From a checkpoint of a small transformer trained on Wikipedia.
Size: 11 layers, width 768, vocabulary 17143, 91.9M parameters.
Architecture: no biases in attention or MLP, tied embeddings, normalized queries and keys.
Training: a variant of Adam for these matrices, 1363M tokens, 5200 steps.
Each number is 500 + 40 x the weight over its row's rms, rounded and kept within 0 to 999. Layers, rows and columns count from 0. Numbers have three digits each. The size before them is the row's rms in percent of the matrix's.

# layer 7 attention value, 768x768, rms 0.0215, rows 37-53, columns 384-575
117:517449433475515516486489462522517489523512477470480511481496485556508575543502537587478528537542494543466539543461450503539520434445493548474481522504518508430524531508519504559513469469508512533504527631455508504524498471436517504441485551492500500500543511521522533478520458514417500532493495498541570516540508472510492483590444533502440494514569486543473555475497487547439424487514481525417476431425487528568546540509527416476535457481474452528471491524538482442455501454531618503506571542488458525551480523497561545501569516530450510486501480472538474509494481497418461474
120:461431503498530447573541504526452480465494432486469509464473505497502484506443480614481470486512493504503456536543494489521500563501572369556444470468528553491513496465537478543511495492443559495541500492464542525458526515395450480508525523514464530480499497546464466529529464545490490544516516473498499453543482523509521537532512484543583449410497499448492499501521589477458477508487516497537480500544467482458494493490436484504443520546521525541566497432514486500523519562531521531518545516468436584458477497578541496492459525536511480552422495510455530505566443516446473484
118:512440514514551524479504547455454495555477478419475516540497520519478480545488480491508475402451534543474511486564541488467439546484567496460423508484484543508534509491546544484474526496522531487489496564523487557454491530497511528452453550529459546520495532474569516513508475495529501532529582574469546469501475468471527510533554530598508480536512500538485526523594517540506549471505446500498530529469475509487450490557450578518620553495518594480457485584459524485500492532546536549455504501502554473476522481461517413498461525521492520506508470494444510525512502501465493510
119:551528498486523502451378482539569511504507500490488488473515571531528469489516485517483460508450556497479510455491442465434554498519557429440512420557458514453481437505542426504463513481465485480482430510474467518527501505507457478479489437472427585477418501494462501496467573492542498503454480486581505436515523471463486510482495553495526423568535516484509511512452531436481598469531510510511535512553439475568461513517539509479510458540534482566452528551524524441535533460456616460495464471499508541583488490528531496476488580457541522487452501443487514459471465479422496561
123:493542560476522472510600516516456394564513479444432462480501468490519539526532501472499426476454548488427571442475504404525459527481551485519521409498528479558475524508532533510481486597484492544508486489446470498509478481460520489402511483512470447513511512496495513482476512486519569422540495581503534467508416527497510574517476537546447579481540467516496471490530535533533457470487512424526500487510467461423407468537544523528480514446507493419478536554547523478513550472494528483495483447585433519529512520519500542526548524502523455466439519510507556505509528511512460555
118:490514496524509500502475471529512549514552481445430432566503454516447547492498441399483434516515511528461464463496480525621516537440466567530523499523551520450463497485486516481476499410511509553409493489474479525472437496526521472442541497495494513463535502575515445473470509486493458496489408534493477533438497561409457560408452549488435599489499469476518491581492500525486458487435529471544504444561534549442506466448528503519512441471551519465558539479471566483520480511553517483552528531518606528536488526459511482488503485523596452495525548475420461458488537480464533526
121:518347508504456483500480458497515538569501530512504573476523421521490534506479551518511493448515464530553534605513552537500527550476491512529528472513573511574458521413508529510567517491498410425418443430414508515490505469570433473488448572500546508497536549514465518582510536458528530481529546466524515450481451518467465510519562486543511470488423525489521443519493492610444501499415518515497472545519468525438503490518551438506468578420484550446497550461522523478527609561521504498476529516475413500486486589481539557501545480471451436524507499485496538417486534462514490479
124:487535471464441493489499546496535526499514562549492432441503504583511443524438548583501473513515508573513508598447498494520491566506568459459497482464565484466521542480527490500508476463513523450459553485446492395501485505510426431512576471470506478484483572515458535433488444526510493543469515490515542554472499510481551509435484549509523505573537466529533387463578555457428508502541514417505530457532512552593467472551458475489514491558495511482470420447498388516499536522443497508469530475504540472428439556560509484512518466498479547487381468519521450502484494499474433477
117:493549517422519521488484460491533472462526493500480492546496462494403511507461523503482510485527549470508440419492404518483483532542478473476517571503496450499435540480500466473501512521559477485509562521519528593555531497551568480434650465534485533472519472504455504492478495430561470499552544527502453485458513502515557520470573475552500518527509590440482557562471479478512514525526521488545541488488484486478497473555441427473512487515517472517498446500476507497557457433476518505445422456522498474457447510473527472528520540547413529481428515544515558471408462483550483491
118:460510451456561453545474493546473436460548527499532584413524613538501517467579515475441495535484531491481470519560462520506454460482515478538539519507591529498553504517509490499533503482526490574494546459508475502451567502562519465567546516513436490442486510504451521589492496510466488485575456485546461483500475551570527488579574536504569547480555522537532486585463472481425484472478460505563576557507550507466484488502422516522340505472456487469533497492545504488526508552512506492516516559502427525500539531530531566510508500461463507508506438439459498478554512494480489480
119:577433512484502544443503504453483539565514530486496463483545509505449520455504523507587521499539555543431450531484487460514495471506485446516478442437522475553581553521501534478493523499509509530604522444557496533496439428576491486480534455511512455509536482470485474505577428498526543481447527501497566459428494475497554539502492456478501501505474554525496519525492558522522461553502512465447516506541471430520430488463445513493509516497478539524445475486497533551477567527511493540562532469453502514577528541542511498507526544484460478439467452517586523556533483539476474464
120:481552466466524528460520554500496457526470454517534590494534504494510438519496507498531473424520545464464515501518433466423476557536520494503456475465502484491395498500458477453522522529473522542509474533528491569490465512557506506533526530489492488520530556578575479446572475457435530556370525503510544466505453523554470544525491426438499538496520519536490499520543577484455490409495474469570521512533478547511520474482544499517483537481439468549511472529497457537425428459533445503583485478482482530550473522457454459421550531534467511473517500518486555559517495476562512485
118:507493532518522492546472552507495549467496467547525486554490573520548476527488473482496487546513471477498535488511472472476573551518560463493479502521523502488386523512454502466549512491484457549470562536547513559490532488500506499465402555478477542550443513500489531479420567477547474531523461481437501474441463529489528484543572540491587469543579473519493517512496524421444508514458528475476554542511534565486554510484491468452470459471499551567463481449567548501577502605505471506505496494571441495465550540507493568492479550514466548528430476474502524476542500556487483447
119:516511480476538531499590459424502526508518492598569485504426489511570509513503566534509505455439505523489564480406471496500484455532569498465469561507490499525599459513480505551441496534535544470515509520469510429466441504490518506423511481552513616481438478506518481448388492536555459526522507473492540482498450533518506419519484509508495489419559465475560443530554475479509544521542574488563547519540444474417487458558554483473530497584518483447507547548470515481480383456549489478510524506448582492519462509458535527520534488480429492502514531501428568472550505496543537462
118:492602638547510524439501524570495508588496605420569496513473416538513508511462454506467497536416465445443561480517520496547471494566497520555518515427483458552555442502471448546462500549481509481541479582443542526409469507530424498490402514503501543488497449521493504533555518465566499538482482474500489457563572523476478447447457480455524526476422418566468505541509479512490526408465547436499558490461502512475512469531431533450590441540539547524500432538521476534597473529455440485526471440442477500523512538469453463539441474530449558562457521509486537561483511528402466548
122:463523451517553597432522555503579448430499551474521394476461543487460509555476512523482579507495472495564503518509494441536479471551443450440468469589538443546474495521520474438512473487513493576493531497480486545479512543455417524546471474511562529499494535491432501511485529485445510436451440486465602515534509518513498584491463518523514525540520521524502489519487448446494514555530514526505568472474495509491461491494426464558535479522482567408405506534480548569574530481470522522513523458494492453518521477534518470470521485421563589543416521477514511539499475489472482516
123:520509539559403405417416520561541555470540489520467486528455512496484469496524477459526431467513526477458463516470421545536481544511455499476500527483473500489527532480508536556450488544454468541536527534495520466442552461440484496547552544506461552509527485454472588545445536508443532558479511501480498489493469474490468467477470517465523408460559472475501512502394485499364494478417491538613485491537512511489589496534522549484498551474538434469441493541512502575457465539534516503535429506515538553467451440537491513598568516543461461487484536440555487464480497460513482553
# layer 7 attention output (transposed), 768x768, rms 0.0195, rows 37-53, columns 384-575
131:486512597511513489516557537392528512541546443425543513518503512526496538507507482495449507518473480510514547524526453549475453544521456422491464508587521553464501562454537492518459505476535574498531520408494461424493468454402537536419465516505510480459459517504473497554527478478512552448499533523523523585510486536573477486455465441581498528499543547505507495479450520493460511504479431528489451494452424506529469484530492451468568446588507512524468444451522496390485492502493556491498447517541495448547528524536576457440466536517528422535515424495542492533478481515462447475
135:464507490544510493473490447433458468458507431470421445547515511508470508477507380461475465492512503500463509443504526468566523513487443479454534492464622494599502435538499561498527514520479523427441488536551525474468530478443432527507598501523546509440515532463500531513543472480472525450529466524528508470546510516525490492436559512535562553483460496472444490537533556496465459521464441544518424520524485416501447435520498511506536548518492536566467419538488507505488602489557506544418505424555505551499455532482451471477432448549504553467453528549470457482438484482493505471
123:547492463464509484486483549524506518508460508500554480478469486545476451477543487548507544470454480526458438478522476528448526480434476513490494454509462479485536477503543518475478515493499547445490517556554484500458532479463478548491428497542544410521460512517452578454464480541623512446454534470441580446546472533478498510480500566580481499514544488471544491509479507483422491552460508510440551481504536464528538569466551504497527479475575504557487473584587511456516520521509524469482504469447582513463586498456482447538452524530484442391467536511481521547488474478510484447
129:486492424500477576538414578517540514592505513486456461493539479531434488433501508565425514564493537456455564545534503497535494462526509443513533461521477450511431509437558433496473521476513467520496511451492473461518524522500501472494469500432490476535401483506520504487500514507537463489498479450582423380482485544516455565506481482525471515447440529531605462494590580414506588449482572540530520471514507470517531505472485428441434460539546519541381534529487561526496528551498513485485544528560444443583495514485431527505516552443490524587448376439480543461477550492529529526
134:429501529487489455506489480561464497453455518502553521515510493535512463506527476501558517494525415470540528403496493464517526498443470515554525518544583588514514429418519483547500522633489512483560447486505496451491449571538529514401435515521542419512568512527456528501487480486528457451465568548481523535448434441490489519483463545543519548526451497524500543506537470508500571491513483494540517489571471395453525482532461543528544490470508569468484448534561482445520492575516461487451496576502478564537467489521547566493463487468529488490423511503499510497518490527518530483
129:521471550447518469546588504548507506516591489491448488471540529500482532526538489478529485501509492506418493475459531554533482519497461504372506505536503525505530459441498477465529469426475451492485509466443533455475476547506497511533516491487471462451440563529489460519446570472480559492471539585504498451479477462444483526503498510551486541467542488491490454621581412466457466514491482406552475541529531472522492445499553485439494483507523493458537532463515531490506459556480495500503417522534481528527565469533497494456523507477521489499476558509524504473498496510475514571
133:565435562556491445469537462454494499454536570533528533550465516497505462528506591541489425487501517474481559509426470575540517497437465527591521503556463495516492471467493553479452501539425460513538492541572531497461447551486538560550483503494485500541523522488521572515496483484533524505551588430497535489457502542487541521522446490509520506522533427485570563502524438500524458549436516469432470532546441518480490509545437499497401566558539485496541502507517483418469511525480549441506480534452472509496486502522408506473484426474459532530520473427467508494553536486544535504
135:534576530472438546498525515486511462472522488462502430465471478513440455456481463493542497513511489528493489519490429474490483515507543509540480508537517478543483493568557505514447465454451452433478517504534595463452477546547518512472505542475520482491490567475424503477509480514470503463529496527544467479524444458469513520499459503478409536500510463495525508464529519492481556499551525487565527523560478535583457468517504530526534429552535478535484500475415499506513553454492505498460500511528541487477473522553469497488510496488525554463404463471518491587483511502542474476
127:505513478500517512432503484538453415476449461527530491584550496517506505474522560532515457407561515478498527513547531505528552590541462485410504557501557531478508543440443492545470476565497530481569545507440539529492531483544503544481562485491536460494503583529545559612486498456502456433496465496520507511492487431602522492468487473485486465574437492428477478504545481492549526587535525497565514484479541511536507410582483492493570474558502445494535519525454511595488509458544440465460443472468491513510539504418499541530546500463470518461458499524448478455516464486589470534
128:446437510555444463541554498563503546447513470526487494522522473423526559549475418420519506499562430395554484550506512493498525472475524476501546474505607483495541529492483517554504515521511477446484513475519504497502562514556523562574493495452470495518497523517449516465520496498466542444535436560501430448482500464473500468552499452516486448533499494490560507544511549435487506488549487492521540511505496488465534516491427493487428464543513494525452478489579477518543467482466479495548525436538430507489521531513461500438527422524502535484492448464524491535504513518493443520
124:480505480430465455633470545502491517546549563453488476526483456500486544536455516493525504412537482507483497490493455415490491554513574536465487480476462487495431523499442536478520513490534500424525486481549497496450437533510458461489485502519566524472548472558437483528543459471484471520578565536495553459509536490568425420484539506527540532458480547515565497506481513521496561525606487520460439507479509526441433399538525470515489525494501510507456480574496506518533498506457462540492484480455510532483471509531429541454573533570435527429470481498542577485553517546492487509
122:461533500522549466497487504531476518512501479506503528475551538513497564458472504555590480499526506523518508591577508490437471556469474495505486528536467453508516426509425448534553479510481479501537489414423451517540508487487507562540543489384536501541475545510532516498517492450463501495452532457488440565476485509443429522489464478525500523515494539546584449459502543433517571499554427498474539525472460455526511496481530509471475471536428472533543493582531488460445537525444560474556463529552532525545512529460440526496519592530485508476452499504499531585499515522558557439
126:482549537533489475533477495540470446457423502604505495543531539523499472542492504535483492492503488495505473528527519475503513538611474423500521587450498520438553534470504572472513541467449480486474525554509512482552482529466536487462426521482519503517550529514515510518443519461478460531472508437555456405519524492429535518550509435488469458500490547477513476543487539451537501495549398511474517449509491534458534488498557575545509492474517472595496540502558490446544510481522397493497521477585437434459480473560508533525435508493482544557486529496485503546584545500526519522
126:491528518523506499547456461507552508529513489504504464447448452527443538478456417494540449436453541542476553490572471527537534479493539525446505499499480538506494497459438451440419498449458492561494493529497509490420541444550507479470505506495492489513524519494508495485465509498487498559507538499527523522510587446497546427534559559579524569457490495516539386474438508497473538463448533493494561531551497464502534470509517517480506462474495454501507512542527453504515531446482506442525487480474461533441505573439528455538636530447517422465440484504531527478522491476561462527
126:481486510504518528521464485573482427489466492617478505527495480494474549538465523508523525496469539494458508537456516476582489574629518562474520474441537472586441437498539526467598496488523540514513529483497474606462469529435437483476415504482512592504578435528500491513463481491492463571468492530461529466491519603518425551550540503426523516490448450543513479521472510543464500495497499480522548557527474459470502480440476497457508519526484559508508472511576510551549502503487472539455527559581428519482595502469465534539510476505462472446392546557504571559518557577441552493
124:537544461527509482446472549523509457482560498466499467487501535448543507498484542501522544509488489460514479480515515400496505516553417532516429427538411528516555428486468529454482451389455513467460508469481487490461468520509370581486418523471548536467462561494493505512523504486452420455508404523511539466484474454581454538500492493477488507516610549467511518526533553515515449466598514502438470499535513473477585525517431462666545456499522517456454510464467507483526537547440582499517490513432472490472475483511537534455454565564474438465490510580527463537576500499516462470
133:496507473443547435583566504466533554507488505474497454545534470530584480515520452442462494438471443540510481518451508548507499433439478526525527488491527479430478540425501540514457524564488484523452432452497502617538550405554525631483471536499464564537451493455474539501513545545456515491494445480550508503519428490437530496500563528467442472504515481537540532527447468544440462480479426526513521498450496437513502499551520503552524390543539465411526509545452515537485514487493483474575441400493423494486469492498569541496457494542503557500440480460554465490475513508461553549